From a checkpoint of a small transformer trained on Wikipedia: no biases in attention or MLP, untied embeddings.
Each number is 500 + 40 x the weight over its row's rms, rounded and kept within 0 to 999. Layers, rows and columns count from 0. Numbers have three digits each. The size before them is the row's rms in percent of the matrix's.

# up: layer 3 MLP up, 512x128, rms 0.107, rows 164-188, columns 0-127
# down: layer 3 MLP down (transposed), 512x128, rms 0.0413, rows 164-187, columns 0-127
up164 101:492450495478531499525514486538550558483426475573463451542453454502536500522489551468491486580518537513475524566461481471460450455486431435422473522529556549459505530459517528501404453555544584491584448517469493489535535540466548544476496542491516475494480488499449443596513491425467516504517499505501517534466513470531458521444542499479491498492457511453544517563473497398424537532537
down164 100:430493539474510490515445415489570582478513492491457480473447538567509513542558487423522509451520453490525458506489467524544554545436513530505490428584553442515501512510474522475498444500502525528461505470530526468508451503496495521482428569551423550455420511541534492488523477547514473498457566526546496475423445545481489525526514509475461469623527470576506505530539535491478519476428
up165 091:478474395522492468478487517507467523527552477506461593554570542490496518490406518469498585420478496514470472554498528549493523475543453501477530525440426527483495514482436475538486556478476461498478430479599485562453482529460518526448438506480436575552498496520483512519457546534521535519476469510534535557487472463508594527561449484468543470478477442523479534533536437545504459468535
down165 091:516472484530490595462499443480526533502477541555499485573459501522525484525529459437503490493526506481457529510452473537520467476506585438474531512533483529546505551480483483528553483555479421511454409539419489470458511441535481424490501509524503404590580509518541487479493493427576547487500500467531489519548476455489492531518555494567416567433505501439523490546526529486514422480513
up166 100:528543510475466471430488505495418522539459479544442437573539526520564519492445452463528446527482506510525456511551574474479476451490455546522538519489493470531473418509519404515502473471443482429478471501546542440511511528494501528431516527497572575594557477518534546489516553447479505478516510466491575478444518497498562460465503537535496528453460521475593490482513464457553548550552
down166 097:472471524548477535537576534507450431477522497518513586517470497427465548531468490517500579507510542536475560427422508499474478561439496502517471501478544554492537497485450467549456585474541497480510525600476484465484547568479534407446491494581488477452523526499546510455453488484512465580520529482551445442508520508519502523496427521458486536439504509480507511438469447577512451475463
up167 096:511433513482485476432549502439497547487517479514516429520510505553529529536477526453469485495472511507512525468460484549472581423584545459437403552568532479480478478519556517482521507502591449482383550515509484404497494585535525537466503525449521538483488494523522541494582569472539474444512493423500463524482475503529521456552495525472547486510471462467547500504460519578488459510508
down167 099:520523501501439459499472490479537501507556477467461516566547450485473517520499562484522443491500504465490519495499493429496483476505501454505560542492577502530524466497481456437538377499495543547511494475470490550594477431484577568549510551538499451405563494388537550492521477468507515434565459521536532466538516503451431568540502539498533492500445487475453523493553483495452557533463
up168 112:492455398509475553480533495504490482466503413532498446497489452461557508516485530517490566438491473472498479499528445495553497475580463494514538509530500468483543495467464601414565561523567540454493547499580482504528464553561462495468500488479419512505484505533509480618463511494508490488447535496437503433500550510487481483510566459476442566477452463482515494468475493591483435517548
down168 108:510497512501397460446488491498550508519504528440497469444522497549543469496497518404513472520413464489519529588488515561517518512580488501478442487496550449512521562487466547550465492437422421576522499441515517550519492457459460539472550526521525510443478444534495485503580459569565447452464509513607453459498534556458512538445478531482540505521493510494509447528478500502501538531529
up169 101:545498446460460462548459603468534505536481512506485526543531542517550461524490527505494501445529524509484480448465448515512473450481478481489504424477488501535463477454536445543528545438471466503466447526486536520530578488517397519477467618467529524480464475534503489603516501545406538520571528544461549489491507559493539457481513477528529443586533493497500442527536414437491506513537
down169 101:562412539462489496474426505547540567457524489528497529441518483498602521388541492533515545541419519488504488550537462426505554472542436494532523478485438533491525527504454600547501506503466495469497528536516475502516474478525521451489479571467473515491497474400474538584521432545521475513556523505541477461466546508436473439451480484487496503485524517508521479489598497479478544448474
up170 092:530503498532529534434432530462509528504476469451437498478562470524550522559565426486546520468491486491516426551470518461539509524545544518563496518485547436462491473502529625448479476499472479511577461456487479450427478496527542481514470449481511494508500530495434490510591530493504493543411546463465581557532502548504510438495417498498436498532558542428555480522519502536536471496526
down170 100:477513504462567476506505515490501506497574491448576518515542569454511503457522541397539415478520475461517531440546501500469532444476510524495464452506522473470479560448516564517506476466487528520603507541552434546566465548452465491491458491534532573490535543522435495437455519538560451461516541449506462416463494456500503548515450512541523480501487471527403541466541548467491528534453
up171 093:521430553563512462501435501459564482536509579558457390460470561488513545497514484490518537520512421451514499517469507545424558484512442518528494492440531513453532477554455558506510505510430445550540465487421449492498572442516476459461434475472523513513488484520534526500506498498539483497529600494515493539462512556545453524466498493549464510489518540567448532543488463506447553592514
down171 094:521457496543501427502459442523516522508561429510519505495502628528502501495541444515478458466509497508518524522439459522511451486480541469472496496576459533501455459445479528510523554478520464500584546515568518547489541539464509450468554418549414505532460426471526461540512461531504446476533474548496468405522549455442505559604498507507545512512489498492549523398535493497510500472486
up172 092:577460442503454450493481463457424547523472531499510507483491446507494464558527505477444551530522515461539524544548508474460489507476544518438550549442514475420465561468552534484450546448567549460507547515495506465558513504510516512580520555539452534458493489578556471443544429479478479523465543442528476572542433543473470545467539463484559454479502480491576459534496479520517555538440
down172 093:453549558493551550499501540461499502426494489505460566547517518494424525476536489524512444514460490475479513478451627550568529550547477564476521456479431467491495519518507475511518574481421514508546528590468536402436549590495502526410498502514452519509480451515546527483472499484496495425527501531492481420493497503465556501463517497465453516423509523500468456529478503496575541499476
up173 099:556469498533469528441411486565569516585541459551523421484545452476554590464476533431471464549452462525424476538420523534544545490502477425513498501530504461561493502496490539587478410426454469474464491490465519552520506517483462521451535483539493543518529478527553470535471508497474513563530513520459559495460487549462524495516505510536495511434496450507510478573435540488496507454486
down173 104:566535519550520503508484539451507522513563515529565499487452513564514495495469460477515493487582492568530515516477491514441479600473487508514556526538477517457495481390455403456508459476539519547516484503499500469445490504567496456500480559512490408446499514514535467502507539507500498501414481462528469442561500544586467406439412474512571432509496549535552529457483468499513517500471
up174 109:516475498477453510516439448549480470472499507546537535466470495512503570492491576487488439526522546522555508468572404452426497470442418538475517586581479496430535561479483509514506447480535556484473474484540563491463496466527485518556467503463492517461519522453572528496501479497458395502447532476546479496529492543548480501501474492517552461527414510496588423494515544534523564520553
down174 108:559498432512504521492520563490516451478520485503561516499513498443489495549527537476505516573575516520442435513514501465489517502470498504456558562556415536558467526482459476539557435487500529518445484588478468535494484554489502512472515554452488451543518583454437553457460476528536499470488537500485535448491443520505481461513479524433393442549424486516593531529499519443551479435469
up175 105:505561482467469484515467536437506456516510499459525559478509454494475519548457556479565450481477493476533494532535498464563514433526473533521540483444471430509506560506489428437533453504476512531536492490417503563587432519506429495466538527419476502492564545512466515483475622523455500503503502569503533418528560543492509502513484512517501485453453512494537524539497493515554470540638
down175 105:470481527495489544488591493517535495455536516419410514496524438551439529549497562523433461437472524565482524518517443517514499445504467468533527510466441443450487527520480435515553508532522552513478552462561517526553507524492486483483473505530451505521494504506440523640437469531435422511546543504559486516524500433482522497491475517458456495464627517496459493480509537452520475520523
up176 096:483502453449490514462548573548449552515476449519499538480518431475498561456473573574493538444518519526492470466438530489484478448575512543484443521479543532475421525600425501543512527469516487490538507560554547498474570532476515480465460498453486476560505546479503541438466429482505509524479546462510451457542504468510495558468504492540475585568435487493512563517473477429529565490445
down176 103:482465475470458501566504507514492454520478548468477485481543501492473478457568509485472439498452510481486587543604533529525483486495507447504528419521551511536502450436539574463494572479465573530484509417531541474446531451507517455469483488555492468452544534468447531419586506535548530458463484492415589487522558494501566485555498522518456464488536465499420510486518564485486460509536
up177 090:458525471444518483460593453462475559473524510467507548479490560505539520504529527417546478510527518532513564424571475440501458511560504445549580545475511410467536563494535469517503503485417448529558525507467453585491557532535441495487563467502501521497480460497471539456541440562487481569517518467554516494578504538427447481484505424486528503523519538481465501463466460539478510514490
down177 090:407498524502548495451514544471494506467527510513517523502531517589473614525414529472485604455572515535446476466459419524400516484485520494493535427543514542446482436530532510468498508456531477518457482524545557480466503450527555448540466512477557457520533517501477536507521471587474489459512518442518464496462559424522555543468524534491517454509484480436522514545510456518459499472548
up178 092:482465459491462520482544481531537541389471563534429476517529513526503553494485491416455488492426530500514432544518456491533441462546548492454449511500510451531445437592532493538510538530545518465532492433468396544536477542487544471502465536577516532490488543514463513513474484536465527513555462505538481554456501506505485498535463572493506500599520419507564502472559544570529509507517
down178 090:486442493493494544534395515473476468495489477502492508481489501454512455496528520521598484524523558483503480478474396469447465491528467512519577567462452543523520491454514549549470497444468483550469510498556501528444436388505568477489464418504586510524485493497513547493439598566532517567504510501561488491549484500488550496538549509507496501411466526462483556493514515460547438489549
up179 093:465490574443421524480415427550474494512503518496476576469416540473475532554427473479458529476474473536539485472544456492554509442492513518521516489471471471489573509486426473486518551511552481443472489464483496493531506450512504525488518533501517447514497547464419480450484512564616502495534460589551565490543509538488427496500476537470492486515522481517508546534529503481406534553593
down179 103:498481528434472551499466511485497539511517502489532554499516443516415514554505576489540494516441554445447502526557404471475571523473512533499474510445477446431522494453551508462487444478467478509453485498431528544496527504542549545457465494493453462583487495517510454604505502501481540530536476447443523554498451476447538513510539510578549500507489415485493582519596487461549444529502
up180 092:454498441435537516486445521542561542511478490532488519552543517555482526495520504577529461540467515479497485469402460561535503490478542465458536473516491528498563516517502570482413490531436463533442513510559528500547501571503451488482432459498492558526497528522476535495540531465454536495404485428497470426508457493451473463518483427530499460618473493566570540521464500527441539522479
down180 098:412516499570470460511460451513529494474498473472505472471520552514559461470504461523491514444478520472449498411548508470523528483546466526528433487488482517506440557496436503493531545407446444481542578577536528571502522478459518516441580495498520437522501531508544504537452537545498553469519530561464537479489457534491567533495537547513552570460479404453496481545471515456450533425527
up181 096:543536615419434521398539505529430526496482517580523524510484449484517521487538475420484512501509563488454478527530485487478517446528494421498536569515517506575514486471500463410488487509481428487483507512542481524526517550580509491543509529437489463438489461512431533517428470437503522542549506514514548439478498484551515478471497456474531433448513534510493485455519509479465585533572
down181 097:488434503493508415528505479525547480515577478544511559505504436432532454498519478594516578504486467388548507488510468436522485543543485516513539557521526545519480418474475452524495520570411469483527472495469536462547512503491560476436486555548545474513490488470512568579456507523506476493499495465530567481480568468511547486550480490422497448515481548434530489470506500479462503494403
up182 103:505515472529550525571516521518461465506512480494503475443523544478470475487519427479516552437439498528517519541481464506517502455529497482465525589526579530538457447502513485430525543538583519415545499471539451493449517539453430518492564484459438479447570427460573523503552494494474482488481518586600480445494477531429471579476522468508512523432509500473506441504506535542455545530529
down182 096:425449446466457509534445507440438534603514511526526589499512578503492534438529487504472499510484511515515498525500505512457492520479498505506481534424410539569470559527507550446434450412468553498540548501514514481551477568439544464506461459538519512557518470438506518535491512492502515489456485571464576540504527448526549493485563462492479524453511545520498473478426417501463574506500
up183 099:517547542510568576536556487534423520471572523504449514477528455462538511470497513459417489482567531499510550511498482517489533528496485506443497456447459544435505495488481496449574543472505545454515542529493459479517531547493474559510477484434529492473536475471545446488535492525543540506447579450588447436467455487528452576572453519516522490493415496555498409465474560572513518500494
down183 102:561472507473415452543523476512536486470477482470472555534495504561478534481422533562528582556474492476551538568537441520488534498545441444525523509524431436483550481486538465503504449486475470537527495495489478523456504482438531471443468501537490444557531482484454579511549522490574516462492475456381533499546525497558432532443494504524484624553490512517455507465449514512520505460492
up184 104:496568509465468416456471486521519502520473490550521451455552500562513535558547476505435441511452477443462531517551497506453450552541477490509521506513469557563565502437596600434479445499519512480452518428464543524561537522505515487459459485501499532497458521528542534437468528489539472588469522550514487495490462465463475533453446507452483478508511483546523524576514504452447555600493
down184 099:539448461502474509424546537560603416550539534519508558488522498426568556484452455508458537460542439522440530462520493448543523539549529532511541525443452470512472540462516491508486495521484509510529536501465490460486462572513536503609524512483453479488469517494525497520420456498510522444541450531505493521518537523449566424535505468464512520467442498401551480447480534443551488457523
up185 088:599488441570422546455509529473508505474551459466452499484492519449465524455452449453444503439490477470486531468512485556474494450503510504534448537540442528487557533446468521513481533460407525536544528529473507481534540480435545480578498492516510514419584473544465472518494543456449439482479520539527541571504467513559571588532535490527476539524456563544510536498478455536530451532511
down185 094:499483518471430492518493500532488495560462485486524483545589495515473440468500477478509519526499491528532519418493442453478508464523521524544508563540593592557444480492499515447500513504574476491469529522477466565434546530541494456518498475538507522483465450483571515545484403446504553541505453421458450501510526463454449433535566554508561516496479442405554473454574520519524523482485
up186 101:495540524549587446514504563446534436503505506479542441529513519540508515495454511563428484561430555498511534422521466546526458471416543521511493503534542542419506453474536511492497466527501513486453553449509514512510421438490462464467484511513472509540452387580537522464475437479488467488452480497473560448516588486504482530514508436574483541554557553446511467466496497473492494510532
down186 096:440445444540463524473532431491533500552500546562499515488475481469490497483494523450596476433537486511511525580513456433439520492502471494540529488545442471509535504462467532500537482527443483493497516493584538560410500473482540409513433585474540450519431529500469484607560483485505538467495526441563498476511496513511455510503431524470450501561530481525521533514555518551551471435486
up187 111:459455475491491509461473464519467449497474443541480492473431458522511580555520511498472520508510481467509522463448457560486516528495601425590454507522547463440493530482531543483454478510526579475443495453547485538498415499520475539545526499613486556488460486520513499534560504477510495493475483438402490513468501531431517505465526538561558498506525423520561508512503477556565416492453
down187 105:523533522467499470527517507509505471461484483396463536480508545529402491450450500521456535537498517518562516492525465491470488434505482477492514436438487477529532494567447471507549542529514502510486479495533534513548457574480514500402546470471464501504528480467411485460559489503569464517559525503481519525586569465537497443565488517415444542521477571522484515414590546485544527430520
up188 091:500530500452553562454535558508530529465519495489511616482540482447478506445472481536402433497451532504444476446449509454480472481543490500428540474452599454569481446534523510509517490493481507552514450516482478494484503490404509547501499487488513522517456528449464417528456495500518509491472533585514467545575529587446479586466502532534522498500544512465523511549474441563511548535491